Each number is 128 + 32 x the weight over its row's rms, rounded and kept within 0 to 255. Layers, rows and columns count from 0. Numbers have three digits each. The size before them is the row's rms in percent of the matrix's.

# layer 6 MLP up, 1792x448, rms 0.0808, rows 1296-1358, columns 224-335
099:084129143136111164083102099079105134149117200117136166085099140121075152097129125148146132038110132066095132158121088083139132068138136187139180108135116090092148136099154071139129103130102145161090088107167179224216205133105139145120171117079158141168181118075109098163153159153080168139142123075141168103135163146132179119163115079162
095:162077152102158113165123144123077076129105095132115153175152161152107058102155105185141046160111156096119126186139151126158193166125119174141085154114134168118133145146173079088124071108109127156099100152138138122115164111153158084151175110166117100137147088162124183125138100161149098092100173140128110114133097128125131128095111088092
088:121090056113155131064110125114130112136171098117209131124158128141160081096131081107131156133080114131121140104138124140065129101108159098115120127117144158123127171131096155109174134131091195148108125149186120117128104137151119167146204180130141107169136096197080172145180134139143167124131214151142127183115102126166165120068108116139
092:166131122120153132190154105133143142159138176114166123094116157121177119121052125155102089110149152081135147138127128152163079187196102107145145132093158152142112115119145186063177113141070130085127105159142140072145196170151082200114139148108150084161126140131171117147182090175128112157159110145122135098178153137109149096066091083118
102:130129116104121083084177090111147165128189132182159095100118127089141107148138082171168168117114148130132107151112130110170103121196104109167166131135115096165168089094099121125138093114131122103133089073131118089097110133094083146163066126131110058118123131123138149059095138125200111140097120120056101106155146156097125097074172112146
084:136122122159106140093126171138144040167173160224169146111186083123182150114156097104189071139074119078129165193149111116136090166119163189148132132125101094182107098146144151165113134168180139073076069132176152078129135077137091073125143090132165150100105091098165169081138174132119150169146095139039140164157068123152189155119105106114
114:166127113136113121133129191164130153119133142090114155115159186081141161097161155070161114161169074081073098147113136146096148086124115087082112095122153088123102094203128119171138130050088125175137144180090122135175096178156167086136180120075111109138145107137105125169071129098117092086058106182107121160097060155072101106126153128095
104:109053102133129099179113187183109110094155153116150151054103105189104105108154096105105187137102172114161097146134131119080072067135157120171125126177166157119107098140149128105097150139135143109169099109121133136147106167102092092116076104167135074132067113085105142154106107108127144170173126135170077129172178124093136071149159191197
096:112037112126205099087100167114128119109154142122148085164094145131167135119159156060099145099177119104158172172157078114168126117112085184096209151063127070204101073090091138134094130130101107110145142129111131097112159123117139122110106110164116158181139144113127099174170152175074107114158157182100132110119121148122116138111065097144
099:198126098175145176122165128101119105143142109127159123124121080109168092129118166125172110095127126104123106141164160118139113024089100059163101123123157106124085077123089105123119194116080131135153189102152128119148155084149121150130130140125071079087142130177122122124128120089192101129156116158110102125083189089155078089138076076147
099:163117133127076062126130116191189119118112161098166108128127164124095165093166108144081104101125127245150126147178192154096130148126156125061119158175118096070074099138183132086105128155144101073106106172167166169131100072135166129109148133134161133149115128166141114094141106067075093137130084116125108107156126136154119186102101181059
090:136103088089138111070118156116094138120142163132161095135106149123151173188142073052125088138080189100134139176137140155128080152126120158107134099163100115133112042126153120147140160152042154204116165170102177120093095138119134106128160118136123185154061128150136167078129129085115116118103151113095134102143143129123082128110091094168
109:092047070109172148119126164128179078169094138064169088119156139124156083150161125121105137125095124141087075108107163141093117116167083157072182151170077141118141126173129146156124104139106139122177127104145162167115127163143155077155083118113130164129133113135158153126106148134125124140155194114137102127099198131104132098129087057126
103:138146069136075165079138131141060127156075081102104120154137144074137171150067125131176110182156191126164104090132118134129151115133147121111130124164108120095168097130090103114111204148154128101102077133115101126118114097068100089126113114127112096199109154120129091157116159087133113157163141121168097110150125159101152110151084122097
107:068098158126117129155065118183171128045129132124113169130111151088085153094119095142151109097102105121153199159182146160061132075162125119101146188115146172135080109181147116125147171110114170135142119159152174154108146129140093142152099154082179086118136133150106117093186153143097107124114173123109090174098094054090085079098143097140
112:104182142134124106185124076118136126104121155105163156101186128137167115130168091086121119134111183143074128152166150050138126105102102113132122167128107155147105146135179074139109063144128154137109085143120138106147153115138105165121118108149150079138081106127171147107126050111150163139074115142157109101139108137125153090146114116072
092:114177142204181115144195092062071076140123159138095134142136156162170140059107096129138142157141117144141136149133109127143129163101076128165134146143134153173063186146120106123159122121159103163156112126128110164131095197091117134087094162112219114078136124126171079179120130119165076060156099186107132113117162115138129137177117038147
111:127185155098097173099104159106197164141141064104117108164139136097172147103158140097144128104148088099128117127117115154151071112145084158123131130118126182098122166175143104113090151123128137168127100204094130140123171138079124124112127174092107091104112096119113147133103119137130075173099065120149104149177194116162128160045193109131
111:147109163212130108122167147095086169078080070106139175148144133165097097113158076157073179121141137102120105170132170106120095149051124149091150186135161128199124118124153114111101145109120104044111058101132132106105077132086169136135112136100100159136135165098123146082157117140186094120151152087151112171142104128065139113184091133124
111:186114115100082147116140147122142128148163076168183134123107167128082093143136123136140128163144107162134168150175086173146104163143118097089140155106115133108089137160158154157125124122117164117068135161063126137162105166160102131104063126125118135099138135108100116130165111115074093122182050104149156123125123178068099170100139100147
106:193083180176128126122115145155125154096067159157142159143126164092089148057092159139159146165129121085068123132120091111161168102119139165133117046161117086137130148092155087108098113091140107123126167175194177187109111142117139079125140124097101121116166087091087127092108106089112081148100183119143099083137159101078096128096098114124
109:149154114137153146109172196177136103155093166072159113104192139111156077116143125141089113118125098108105135178151146097103142179128127067181119156128193097139140097102162094163142186118121162113084135109120137079111144121179149135157111129148135138104115123121154139119156081126119125157118172104125141132119174115153104130229139135133
104:145086139103129112141142118135096080108103172121124110092101170119141085151127047184136156175130103111115123154158151189167061094100127109072144141144144154168133165137133125168091171102109127080103125092141162121106101119171104084107052114163133128108028077113136099155071131116124100157128107126118122164091094128141096118101060118145
110:202100121125153130162116091102118142178114201105076114157123192061139092109128131063153171125129121155141116068167118140122140141147184114102158090118124144131144159126155130192113078118086145105111114129201131161107100107074073170098157109211135118137138079107138150094155172128125206122209071096198131107183132139120134113126157145199
088:087104132140145188172141072142047090073158078184065138124135106095102121141144104095149150123124148157119152132120110115119086137125138125102089080151129105124077054193092153127109132208130210101102136127098130155139123132147104124097108147113135191075181162124097093168131135118110110101155168131157131153126089102114110085138120105140
110:134154139155054135144116102119137136130155131184135121184113123146199111165197185104152169115159148114132127133111170179122117161167116156135166103143081140162084129132175128124118132098157184099154098097111176136123149144097168146137074076108133124127164149089136162172016071162089107084134142138090134123075110155139169177130097122119
101:157140115189089160139135104176106091106120147128106120172111155117184065119178118154121143146103100162143152070143145141140144134136145069201111143098114066113139159071138103114109144093117146115159117125118143167141108202107131157103094040200064142065129101126167076162078200086134121114161160125139124133094173106114092150083076119148
113:157129110131112093124126087127151163178077149107101127159145151152097089132062096145151145136121136070121116155159132101138181131137090216117139211133199054086130157078129071153126092135129147066145141146065106154106109065090113111166124152137162113127067127106145199105153170098133101133075176102146133155138157125148125123096174106157
109:124081114076118139131143124123129094132143157126188139118141075137123123143104067162163126176156152135113126098128079143111169116116144192173167150175075158094106106128133124154130076085146173122141083153192153124135145130141127110127058104163114151127086152087156136161057102153105122119134167202148133113057134149186130127118106094101
112:108175100093134131128130208126103116103098133106119093078097085149115145112155135109151097149133199166159083083124112104162110158154115129107131077079148120124221081120135126132077161106156150027144169107118136162115153069125158132100060130124185170108100122120169130086114112134094127145131173110122120133104155140032095086153119179093
105:199124121094113147094129117119178139142173097088126113051078165189191096120148132184188073138138090099144140086095110118161190145147100141126139163164077140101131080096084111135162120133137095183128118115036131142155128165135143168121158118136093178118118116201111110104128131165143133091118089144130069119169074147171139182155060135118
110:140177094136121132160154166169131092174123144137171163139109114096114184145107128108155129148062170099118147170127155133115076188194193137102198139181162165109133205043120087097157124190135054088157169156105143115124131151138138121141124162115150107146169194170163113178096156088139182157141124134195168193170122134167198132157113141122
089:120134126096165164149167127084105133151181095133160137117152129155155138146140134107104094100115167085081093087120149076165118196115139147107097166136095159097202076129173143136119166153123140107146069088073139172125147130095097150089182093095123128139168045140158096120089133187108130125160097158123100163162138130172121068118154102164
101:105143167124097062138119134098167139104095159139144179141115157076110135085094140075172132108085157149106134093143119126082108112127124133142196144121173100097137191122091100115091144119201158052140101097150125167219094211145095090151116070147081119136153122137182179137036177108125123111104131141102115126131112119137123168130131141122
102:156140150193149139125150088140113185158152133064119052118098115204096129108162130112110108111173103126111117143109147196132142127212144170125141115223126115111154141175161191173138174132205127094135147149137130093104145168101119106141127126141156132052145126138128122121093122169174090134134144145173136107111108085128136143120152058102
092:129119062142124108121053129155125127120118113114126087106144090119102124059159123166145142142114137167153109149145191104152159106158130088144122138157176143129057101130173155155101128102142131116113053188095082093127140145133103095198106203069152136141157180191143182121103121171149117159150162120067143160150116130185150141139115123157
097:132098123112168160099162092128101101084128165129165087142058171138100162155140152100116086113103057119168101131160164148147115177118093100159148156110062127172138113125178108056137109081116162151054090136101093169079100134129142107116116074032155188118154144141149076148168156170121127100131140114097095119140100084175111166111066203109
091:148094084090126124121166152093175128168160139116155113191180094116172153122150170114122159159145089132157108149088151152149134112120197155081184185094097142118131112149184175101093150139108117195106102177172097113120122115135114167103097088172154092139153100104137165089114142072110155138150100120202157114097078108162122124098111153126
101:150099133168079081139088099161188116066146111112144116174126137143127157115138162120157159172111120067135133114108123108140152137126172101110183162101124122120077150181121125111120135083142191125108125205147109122136109161129116155106114122173123148140119097101162114123130133107150135175133145140171105100141141179159107168078103189094
084:148090174194125144139174114172157128141181125129147070098179161116168154130190104112103119107110087210084052162118085102171099108112133178122148128139173152133153132092108143112074066188102159089181102056131122124098151116143108067118092160191127161080145095059120152077118070184181096114097180170160107067139236132094111170142095116174
103:156162144167117077127163160142187163058158134169146158133121138135132149087079090155103122114065148116155124154112076122135184178139141097143181151135127069112143116152148183149173138141105116099081115149137123108157140166122127064096154178188030066101172110152148167089099199128123124065143095192133108127114100126167142138165117081133
098:134140127157082087082161087165136164096106172127182149057091108111110108103162102178066087186085142119143129101126155152097198124171130130049156080079110111082162106105133092122089092134113115131145128097174147181130161102065098149164115085158151102126174084079114134124111082153162130134131071178110128136152157081142071090170084100187
091:143135069116180160163135144123157177069091076163152128114130133100064140154114154150121173108133179058108156148123127108121143155120061141099084120074037164146136177162089085102091161136186089142190124141164114138170097147087146089117126112175110124170120146142140207151083111101146126121145142130156137114125157089123113091131076123191
095:153167116156172133144161126130072119088108109120119215145120100118141131135148171184187071128161114139103085080121066162090110181109121101133065198096079133153092098131109171145118170121096148084154168139131131141108140111087159165107072125108148130092163183046103255105129131139142123111150147098124105074147104122087135136123167141096
106:091182130112173079149091165082120104170155155174146115173145165148123135144111123108147102153134118109070197093109119136121143082124115139152113157151118061121079135141158149102108100128043165138180084146154157112120123135150183156162062178199121107134100079132129129157084073205138064157111105149105118177116064128089128107137071066171
108:103136105128181125120143145166138185140070118173146115134100197118120175184090104121171172171141115090105169102121118119149129167086160146198157119120078092075141143131142152161157147158118129076099110137175202129154128161161143125163150161106066121130142129169149140108116076113117113138137175138096113061217067103100089114081132111115
102:075134166140092145143115110114146196153160108142134098180171159084124097159171098153132134137189146152116126157132090156136109132100106134152158104126139101177115137107116129075088236111123132104189104034084104093110171086135131125140112114188126088144134112110125139171144140169200113044127110143161115178096096122103149232117107112136
103:165105106158106161107085145136088112139126151174119146137114109160126151094108154152158116118159164155134011171116140175156175115092129098125115036193152055130125128094101169131158134115063154129172075163091154128131135154098139195106083134144187101149087124125117143074079137157110075095145149088134161069164142158078175128056152136141
099:127121117146132082115115122131097094169155169151155129105129070124173077158120130127098150127120230105148131100064169109126134113162134125129139087145104131176155122175120109131125110164101156107198163134104118111111168128121110108171125089147154077151143109135148127070080121086114168110117099147106089113154023153157140100146147119076
085:106109105176148174143190117147149064113159061181113090145163103128142133129095117120188103097118154151155141180123206148176167173152175102100113096100126128125108105054160122173197128132103100147103130154132111126172137134214162141168111167119149149109107115189101116141166142106073204153132141106153119176109151097209079054156125132107
103:116134112093060108110174155097142104123086092147135153172115113157120108065112146131159123129096162149094102117145123138131161162173110124125118139119084199139106169133134166116093186125163126160084067061130132176144169133062115116101099137158122157147124128151169137120088179129172063100158081119110132197169139084084116122089125062140
097:156161126098136142095188186154142101164055113116123132093110137177128099164083098123087141115170150132162173146129164142156153108173116151134112113117070137150129096091077070137137152104094079122191122158075166123095096121129096042124137090172109048110103106150133110171107140066062103180169093112121142125051103142142113091178146112124
098:146120153149170192078176146154126131076130094124099095091120093155125192100115086071149093189188123070120120158176109200109177130141093150119133135173166158111094092090116102096104151118118174161223089155144141149159125080140121151141120114115089139138112090187189103131127102086108175103113162142167122081140102104141129067118105147116
099:135135133119177144103133082112087180150103108151112083099187108167099182092152120142135130153157128091133127087150145092166115078141118113121085160102190174147151134143192094097101127167142144075151170067113101102137117081131122131112093155116110135121129131201110167056130130163166123129132174059113095138094162098114107170067142094074
094:157114145178092120140119085141097102105135130112137164116166140065125094089175115152112099130054184157159116078115109144125078144133079198085094074143170100134120119165178110115098093142088170154089125184154098131105161102146168203127038111120114120130103167155124138139136136074126131151154138123163149136126057140091054085139105175181
091:140127123104126086129169163161117220117180108133130104181153125190136079116154124141174168129090153103097163155179064205133089109156083163134155109166140141140125114145117120094198177104140104110097115166205152169126121071107108116163105163210168129089077112140196097098147127130122153121145091118190086057084126131086162128105110155153
100:153149137106136134111137121165207082118137178107133156131134071145138128182106100121133097094123160141165140127079082127086147105176074167098201121076138139112098093149080121117106145164089152114148122046138213122133132055166106147158125119187127129128139141034103104099112176159103096151079145115120100128119110089059148105130086087173
083:116081133133110166127133125118144114129070146171130056112054174141145102096165118127105177190124140150165188108170141146097100167137145077167162105119135163173130127067125133140122094160061147092179100147123132089179139138156089072156084137170160176114119155037125130144092160165126149125079154113093128062103178115132136103071093097096
109:125103078143109087105137093146145106143120132114091073114104122185130153098105149105176124084166133134105100167117135119103139104085144150146182144113183126118148174131064079139054137115103133110101165106109088137116139180162079174168081106206110118115088080196143080153106095098083102099151128128132091133166132088102181126145139120179
109:141109180128118107093135142155099147141137120137166131129076141125073068151103115082151146099020143132151125168121140148171111090114136132189130138160124128133119118131115119159097147135069166109191088154163113081123152174096136144073114197082111160139108060131135079123131128115140127153146159100099085110120157080141117103075136108084
085:166151089186095129146088138119141085133121156121099108133084121124193135161199190112181144090121093142125122118111140189068158148066113150093158094095101129181144110122135122110039180064145123128047113158090144109112166081163099073155114134155126159143100154147131142122118144102141115129174085138189158145136159089147182127166124175169
091:151160137151178168074081152236138122119140099118175152139147113131129105136113140128112122162059162166077163088160144225134060117140061108094136129116160126183128164172143157051127178123156126146114100105125158194136119138144133136121094177157075162109158100074140143146150166121135098197142138131118102159130179125098183088125106154081
096:179119112094123144167093069174099133141145124188108131075054105206173135143124108142110145162081099142128148121124068205145109141162193093122126118104103164141075160124137138161153098124106170134127159107130076144099106147111156181070141127152146111139108155104104140157147209089126141094119165132111082114058118136127123116081165175119
# layer 6 MLP down (transposed), 1792x448, rms 0.0769, rows 1296-1357, columns 224-335
105:150143167105125092190159175138112136117078088121093149111133105132070119127099159167142127155083115189120156124135120128126115153071187190206102122180168111102124142128097114159134137098186150152083149143116166153135112039138165099216165130192080100129129181085088115134143102121113146149096085089119143101164164171099117149156132170142
103:111109113127083132185106117149128135160149150154130110179111105142110080062114082176152143147164125049112103130134141135119140141148068155213128172117163110107077157085082066157160138078109099176083177152143138134117095123124159185114144031105144083101094092089071155079100105079102141108140129096113154071190090106133110119148172136114
092:125079100125048104109161123101096155145142153100150176148142144148139159136118078099150120048118134143145155149112131130117095132211099133159122134108133126166120097089154121120128179140124110171083120075145131179149116152097124102135112141110105119118150190103170069096118133176105113106114119159151169139189094077107128114133139124115
092:126151098138103163161143176120177052131158100118143135209111171107098109092176137164148099118124181165180080150148101125130172095032056138092199103131085129181099103149123091161139113070121184149082093068148061152111142212170121107150071102123107191143173128161155131146156152095119086138141152131203075103140148118124089081101164082106
102:143124118155159123117073107131077144157112115128175112199107104180110144129118155090123107134127118130092152141164138134130144167082118087116106135120111107127129167122174092103104093134176119127084143214172175140137048117101154144123175109078087130129109095147131167147141150160106132095131120088161151131144123141143146094165117119111
098:131114133130112097140076079117088150161142103130123122192070168090160093111141057115137095173146137163112207122193095097120160159093187044188181141136068148174107092131111114144104211113157086067150170095161152143103135138114120150132129122133137127042136134102112143155088131107159140106121127088164103109132110143104154174126133079087
106:158094151097212121150144110177113167066084129104204116111071131181105186118110130139087089085051162151096179127113111062176163120188152151131132101148137100106160120110164136107101158126118106111170110077086084117114118132103064075200109136085104133116131059130126118101123149114121179123190117109108154107083143129067157156171145158131
102:144162138090130065080162127158136138086092104098106167131155078093147126101172213098117144138170061151131158052114139192122142082137078118104169105165166094161120093143093078125170116148154107137125105132085150184137134157103125119164142053104097138142119135150161139093117085102127204174114119162114113115157099145084096144145125106088
097:154137144118171124123162095112146102144142132136169176186094162139210208119095122073160164144121091132159108120112135146148104131174091123144145138064129100129100147090129105113124141087120160093100131089142094110168161175109185119125113145111088108075087127142170180131141165164073152191152082100142168157056126118152107180047136073178
103:143131164162104097119138118126106136168143105098144083090130117204140116144192191086143109116120150125081142142136117118158126114143122136147161148149168136155108128152166132123110145133155147091214100115141105131182051120143122114209164152107140139197135175117073156176147115140102101122117122142137110147095164157103154108093087149121
100:099096123157095102189147141125146078131131094121184157155083092143163153168105180079132146124065084141172115162107115146140208132177090146099134089106105143145090177135174112138113141076065154130082142162145146119078152117115134119178113189177153082220136108119147125157114140133147111153111055163148090094105111179183083151058060117122
098:099142128119160147090126114100162116136170077124155139193111142131097155144172165098111114122154201135119122137123111129100173147133100158141126167145112064119168165099134116108164091140127186114119117094127162115163133222072068122095160135128055090114132151165135132114161069092131122141167202157067184219144159149088140080097124113086
109:119102108165130113131128134134160125144159074099110145145108137102074145109147192136102135115126108143125098106203045194177089193132061094168138075148080169127187143121119161162075152158112137113156176098147185197116148102127103151119150156146109087163127088127082091092146073103115145107127171100164114169124132077098144142123151135109
101:117111126109165136182150202117125092144126148116101146149090130200116185094127160169156070127119192130084155125137134169112123177143118054177113119117102044126122154083110155145110125114110170100150148178112137157091065137081053166134133105109082102167051158125152120132081173142153143137213092167139094079139200121092159163132080107132
105:101101117106099145134156109137135146096133145101164095183094158149116139065125111132109171122130040103100124142126137118143137152129175123135121166091083151157130164148106111125102130115175100126074124098146088136109129121119165140119102127159090129127108083201147130186152131113109124093145130195131124117142141129083105101140072130140
102:133114180118134095149104104171181095147115140101096136180111166131108111155111131120162051136133141201108138107143138101141149144192063116127079116155159146115116140124131166102166174108153125171091090085168149117157156139126129133143103120117128102094168134118112092152177089149178094121161141113091101127121153162155163119110124122168
095:168129169125133131185129119193185096146157144085104149149172097148116161140082097169128136136092137118127120127185128125155171128099168170122124096103125140087144134092174138150090079106137151176087107103133088160099161132121143109158133131101106100154150127077116126123164110102059091174150117116123192159109168108186131208154077200163
103:134125086108134110175144135111085122135093110148121205083079146161117119104132104053071113140096153144115089089181170083127150129099118133125139116108131109160104102137123175106159133100134140132087121164176141123125137174082160117198136129105177168145092107116162126104143130086111120104155118127112101164128170139096154077152112169109
107:073115129114127111124127147093085130125093109168136035115144100125106133155122026100119161126161133062103122136141064151088145102147161143125168118077142135154137156128101162191135093104114069132098128172161099133166146188154133080095130113146098127125119138188114110118063147169166075131137136116138117114111144239123163171131178077118
105:153168110199065114147063075122163173132145159101169181119058171119139108086134148142116148128139168121098121142102100111144162111091093091094054126155095144119122147079137155126137099074117162104064061156136159121136087151080117128162088084111068109118122136096106184122114221172121124135097089122136114153105063151125158135156065153203
108:133101123202130131137107123163155140118143151088169185103156146131101131133137125120166076136145135121132137160094124088134023094135194153118077121146164146129164131120167149107126141194161113086133141068127118108077127142130160083130127138211167099133120150155095090077167125166081166132145139125137127114107158117154144129143116128080
104:143132089097131135158134114108140129115117130204122181137121122142113175131103112158103117115132144175117149121123145152098093116088122181100193110112102220164065151158107178165130092145157160160162163106124125142094162079130139123076115096125119084090150083208139125159137137190102101084092098058160142110099156078167129138098106140095
099:104126123119094141139146145123087127145144099107093100162106191108094134123080161183096101153129153158166171100111096114122099138170162165142151102166131164101133135131128124144160166036121102089136153172128126113161130173101119133169119100113115187151132105094132143084127098099086104169148070130146129115160106115092101123127133155085
102:168121078151137150148099093092134169119145099132085163149128112147153102103114098122103119114120087164102141173026134137087108141204101082132103168157138114171100217117115116111122133166097106121123140081134123126143174143092135148080166162135157173132140140104099105136173182176158188136113084105096096143121104067124123193135138118130
084:157091120111158176100100087061110097135150160183145156074094103060114128168210121223156166086108184088097136145129168120125092135141150132164080153182099151108078126134085142162126133126096114123100130114082132095077138095096107152105141138114133154108160188145125138143143159140123149169126177108104162175142115071075116112147122162184
098:111080136103118096192131158047124136112097192151143164043123079167161116110132145074109151140124069171114123120203139159163158139094114100112089164093120152166109107108098213091067145130087121133119140134202132104156202164077128083068136125074092137100118142131114127187124135078092108136145125121128193140092140094076124145114092197142
100:120100162115140165137114146096064092131178096106170129151080129153134149150077136118115127134162085130172171144158162086108108105083122077041214149101125067111082121096148110181155152093066108111152124079129069131137137136116134106113137177069173119139113122179088089179129169149099086114118174135127102134152177135111155098155071127149
101:088074190127089122178115119174151118140156145111111104172093126129120195094139105120179136146119149173141140143089144145135136095148069157141084137138112103080115125140174101152177134128105112152173132151114107118142108131120126116135077106087142131160121168099122103111113126149178193128100138140128202152118146161183114093115124148077
110:105159154153153103097137161146140061116093095106127126187145116168087131099093110175125121135094106183155183118168140137142117095079139067123073195177103134125107124118141134139162080157139152144137167074114097118133150183105119046164106110143149098156109185132099160094144105105125146112135098153092161128173113154150162224171090173123
102:055209177152180128091175179073109150103181132146107141193132119169131131179161142120077123164129129156118108148135156112129128108189163131118191164151160118046129082133104131167130146126168137123149163187117079129185161076133132148140152077064124073173129113119192137056116161103104098148155099123064129134148122151133158111105109156168
118:131155150102077069107138133089133100151090190116114119164146134113175124126140150097120116143086142157118160130109156091120141165101137157097129140143152102158130078136079110143178126136129185197081141182090145154175208176160134159065105127158136117175199100080109162173129117160134071116091119110177141124091094109133164092075097149096
107:122142141147178089133137099159129131147113122083127118127146071092109088087095167096162152118138124183128124138141162134096157174167166062149132119121157128145121182104105106124099135170163086131226075128183170105071101138111068163089100050123133139128141154129148157125151175106163188112136089115121094194171170105090173120135144091170
096:108066143173147139183040095089166109146098125177142127099072103109093174099144120122121129182196122143116094104168187148131112126118116122155130141174116111142140143200148107054158129116078168058142155176107156081105093100160100163130131133060128138131190128119134142144116180131135160138111132109136153092145174144096126028127156165078
101:079112167174108140150084123124077117104133122158121162126154175108146169122105161203131082137161096106125117094095096085168096166147108174150127075112117136101133118114103110138142072146126154087127134112140095120193142103144120137119082153078076113161155124066111142115119135122109163069149144079121107129073108131189167102112163142155
101:063083188139107154092178145115133126133149093182091155106149110098141099107134087094168107100189088101149164123150140150151077133117135077102145097099151148120170140117150101108079168076083140117161108226100108135102140142163095152070183162117070163134137151143207101155158109130105077154086177085121093140171159130117066089171123156106
101:106082098190118193114124198136165158143148082117119115069154089100110181131089139161102137130145136142124111122162117135111139101145131160073186156123137161134126107075155162136112108115122171145109142122071117188107121084161104153197155129110114122167107137120129174081133136131148112114066105122142162190148118139205147098125147107095
101:187145158116127149097140071145136108113140142118138158159142075153135103156164152144116136055148129100121081130141078184108102142066154122163093132135166153160132163130132140116150153089153154101136091108089127181049170160141100116090077117076119115107170182105165180132157190119162122111119142093071085107130106132108126145135161134056
094:113116148137172070119105124087249166080103063131139149152090136060153134155126141125113144170098153085135104134090093154173082079141113123059102110133166091137126136085177163122143067136088112081107133157098133172106149117126170125131142091159186117168083097119179081169124131188123084102114141081084086081104114141172108165143167111074
106:142065135098139151161119135081121084080148101086141057098165082136145124149130116140080135140079117139049101119158133132133047135098162156157062127145129134129091108115170204139108166106118176166083122108140121128138112151126168089096149095136111106122208109089195071158138137141119139126163156174130129219154191186135103058128160093056
093:160083158198112127134074092100145173103095126090183185132098124165187167056155127149101088127124126171038138154059130158135125132113129094064146140115065119156142111124083134151119121148120125159181208156142096108117150108103110109131138088105086105130203086153139163152164125146150167165164165110123124122104159082121121099120193122172
096:114109083084122133126156137182127121181095092098090073127137160139108155163132115121104106141136108171086138104137095107086068121134108123116076121111123101091130183119118163126146081156115200117146123078105083117141090137147074144161106129149161152104125106183135086186115139124116082153079138138098153096092104185126144167101137175075
100:145124117068132106124145184121182151138144088151166123108106120142147132127079042094149185185129128145126125125094083174110128161150145166083107154119083162131057132131122184079138079092116080120106140164131079117128150123093115164064154127137129149179095144219097157129144104108153102092131164061089118087103107110135096108121094121101
100:132149143129111172081097126138137099088104103107100148142077109156095171122042211148126128188174074136163139127141164173123149147141133189159110094081105100062128112186163121174129107013194127161155138123150081184121144150105164098116159118120150164108079136130096128134136154139116077114142182140162116149121132099097158128177173101129
095:165118129109169145185112051097152127086166069168099124121104084151122102138104102106158081111164165158103113175116077110142147146069135115077113171160117082118097125088106106169137187085104142116183155086103111121084140133151143182072118061086053121109097119076172143126210120133097169090187153151119143144127129125161161138161143122109
103:081029157149136143104122116125124139148111109135091110103122089117064112145159119110158144180087150135098109117056081049122151138138128090152134131164112135152116158130114149136141078069111148090148166150121152166151167123119177101077097178123083151152147144136084132142143101164053088138126205099103102161142127137147099105191187102193
108:117160100121122142121181123131135129147102102137085162186166141179154122103126109105151101086120187115178161148119116105107046136129119155141120171157132168133105117172160172086110143080103171132166131146121079138094071140125109109137140178159111165158117146135120092068156084130159144099094219098119139100084105151117146112178108213134
099:092137107148104141130144081127117109138186048128174133124151120149121145152115135147138181154140089061091151127156137153097076162097154115101148120153104102150083118186132168109159191144147143130099124133134128081097114048096131136133127164169088118097175121184141120134087120119193135100140115147158117120108114189169181094118176098128
104:128129213155177085139125122100166108169120049102099142100113102104091155173111077133106099161132090105167114126150226119170170154142145210135177103097141149164173106163127136112183119104204112194153158126116161145139120093172120162115183118089077106202146146136185102174167119147123096105105129115147134150108115083134097143171114137207
098:133138106117092121107122086152118152082160145060075098120090209204114136111107080109099148164145105127135123142158140198098160102059153151127160163092158066081130080126167141114074171095140098179116111128161102098165127104109103135111128136107115184075135093123106090107174111146151094175089114157153139138107149127074103162085109116163
096:109136053141082140084158152063106157121103108174146170105146114113111161130130118127120136147133114227166106130053192075069105111177162102125133089119146106098103151110113112211051115106130090109152151147109130119096118141148163136129137111089163091143084143093108148090091101189116090095163090151137152180211168133180160190147122115083
100:116150193101141126182086127095063125136140081137074132087116175098119159046136147165071126206085101126137167124145183122116139102098122077082171157182150084205098126112116154134095162098128103116119137086088128157121188132099098223132142137164096118188086090154122119127083170093106166105148143119148072143175149071094156142129092123066
103:120119151143155178136128137155082150134177161119144096107079117115202129111056125073129176135146126058164113118065132113131183097110139169089144096127101148058064095106119072118102167120153132140066149103104174153170140172083132165090160136153131191141088119128168196149183176097156068155079115188126080073144111110128041141140158116145
100:161105113112093176094110140155121151102078037092070115126154156166137154146075109140207134098167124168149158147098108151083164077156097127114134150149111081140127197151130083186151106149165124133105164141108167123119057121108142140145126185143126226118183152091144114129129089174140166091135128141105101072121097079121154135125095091076
103:079123118091100132139144163133114106048103109165094140133080132154100095126127126141130117075141096154096137073083122150123088144093123083150171075143108164124105137089114120125071064172106134141112116138106107208144094123126144134075091099112136173174056121102157150127079175186193110100165156149124110155090110127205114118162126129154
107:115150140087127157138095115107165121161086104108134143115123097163088163154161145168123140071134101116122132158087158143072096128109086196161096171142133103142100155147129134180129090161135130127125096131122114022110137151159133125144142100203162098136195131076108142142148094109124160137081149137107168150101137090129145108094106136147
098:091101144142146166099074115148118124142167160136082112156114105125145115066080141145108108156097195100136155096101199113157165152148051148067116124147119069151075129162140065128134133124122139127103188158143167157107105137118096097072109129209162165066126153153135063145146159103125150136155160156142055168126156102116109153093107146098
099:124152037120131131143142091107138155119112113083161171130151124127109087083146164145156152072149099120129154168179176100130131137171146161173107097182134136170160065140177130136147113140169110143139121160156122145093152092055129113118129111134136107129127056085065182115175172115142129079140127148103067181142146062132120129099174116069
090:113053076148099126130142139075130132140145093192128114083073157104095139138126198162119140122148143106142097116168144154162158120156153101130134140131146184132127187121120126165116120171078187141087211080177129193075118136100139147133160160083136146188162113103152061157106106124075063165108207161155153164143105138159120141086107118092
102:104164092110097186115092123122200189082148152158127105141074123113147078151137171147121095132111083091150171156164112138170085140144088109072121203161137145105123151117161121171120102138127200055124072185123135126140233111154158171143075140166147094132110097099114172152118130075121115122128105128113119153132173121089171098122154162133
107:089107127180150056174082121173169112120134130160149130131183104065123118129156170065125158197141111120145123102137094073095100106107114146125107115154145116105133140220088121090169127124142111145127151156086135122148084118104154106082126156078127176066118063110121114147183148153118103087094183148141144126145134138149158107089136108103
097:157097094122184135143175094145137111162098092052093135138087077168150130104153152122143129104130165134146154131148154155145083153172077123104120127138117123139111114133150151145144179088205189130148166109190127144146146074165089141149086061185110134153144146158125163147099129147123109137116138092197170194153183106134130100142124113120
101:177116090129149153132093131125098130167084120152092107154093118135123131097154134072126114141093146136175058126142170212103106141121130097138128202130067156128119144128148126135170143135121132159153148121157068113138137180109087076187121084150132105161135151144128090161142171101111147094159148085112124126066096136075081135122128130098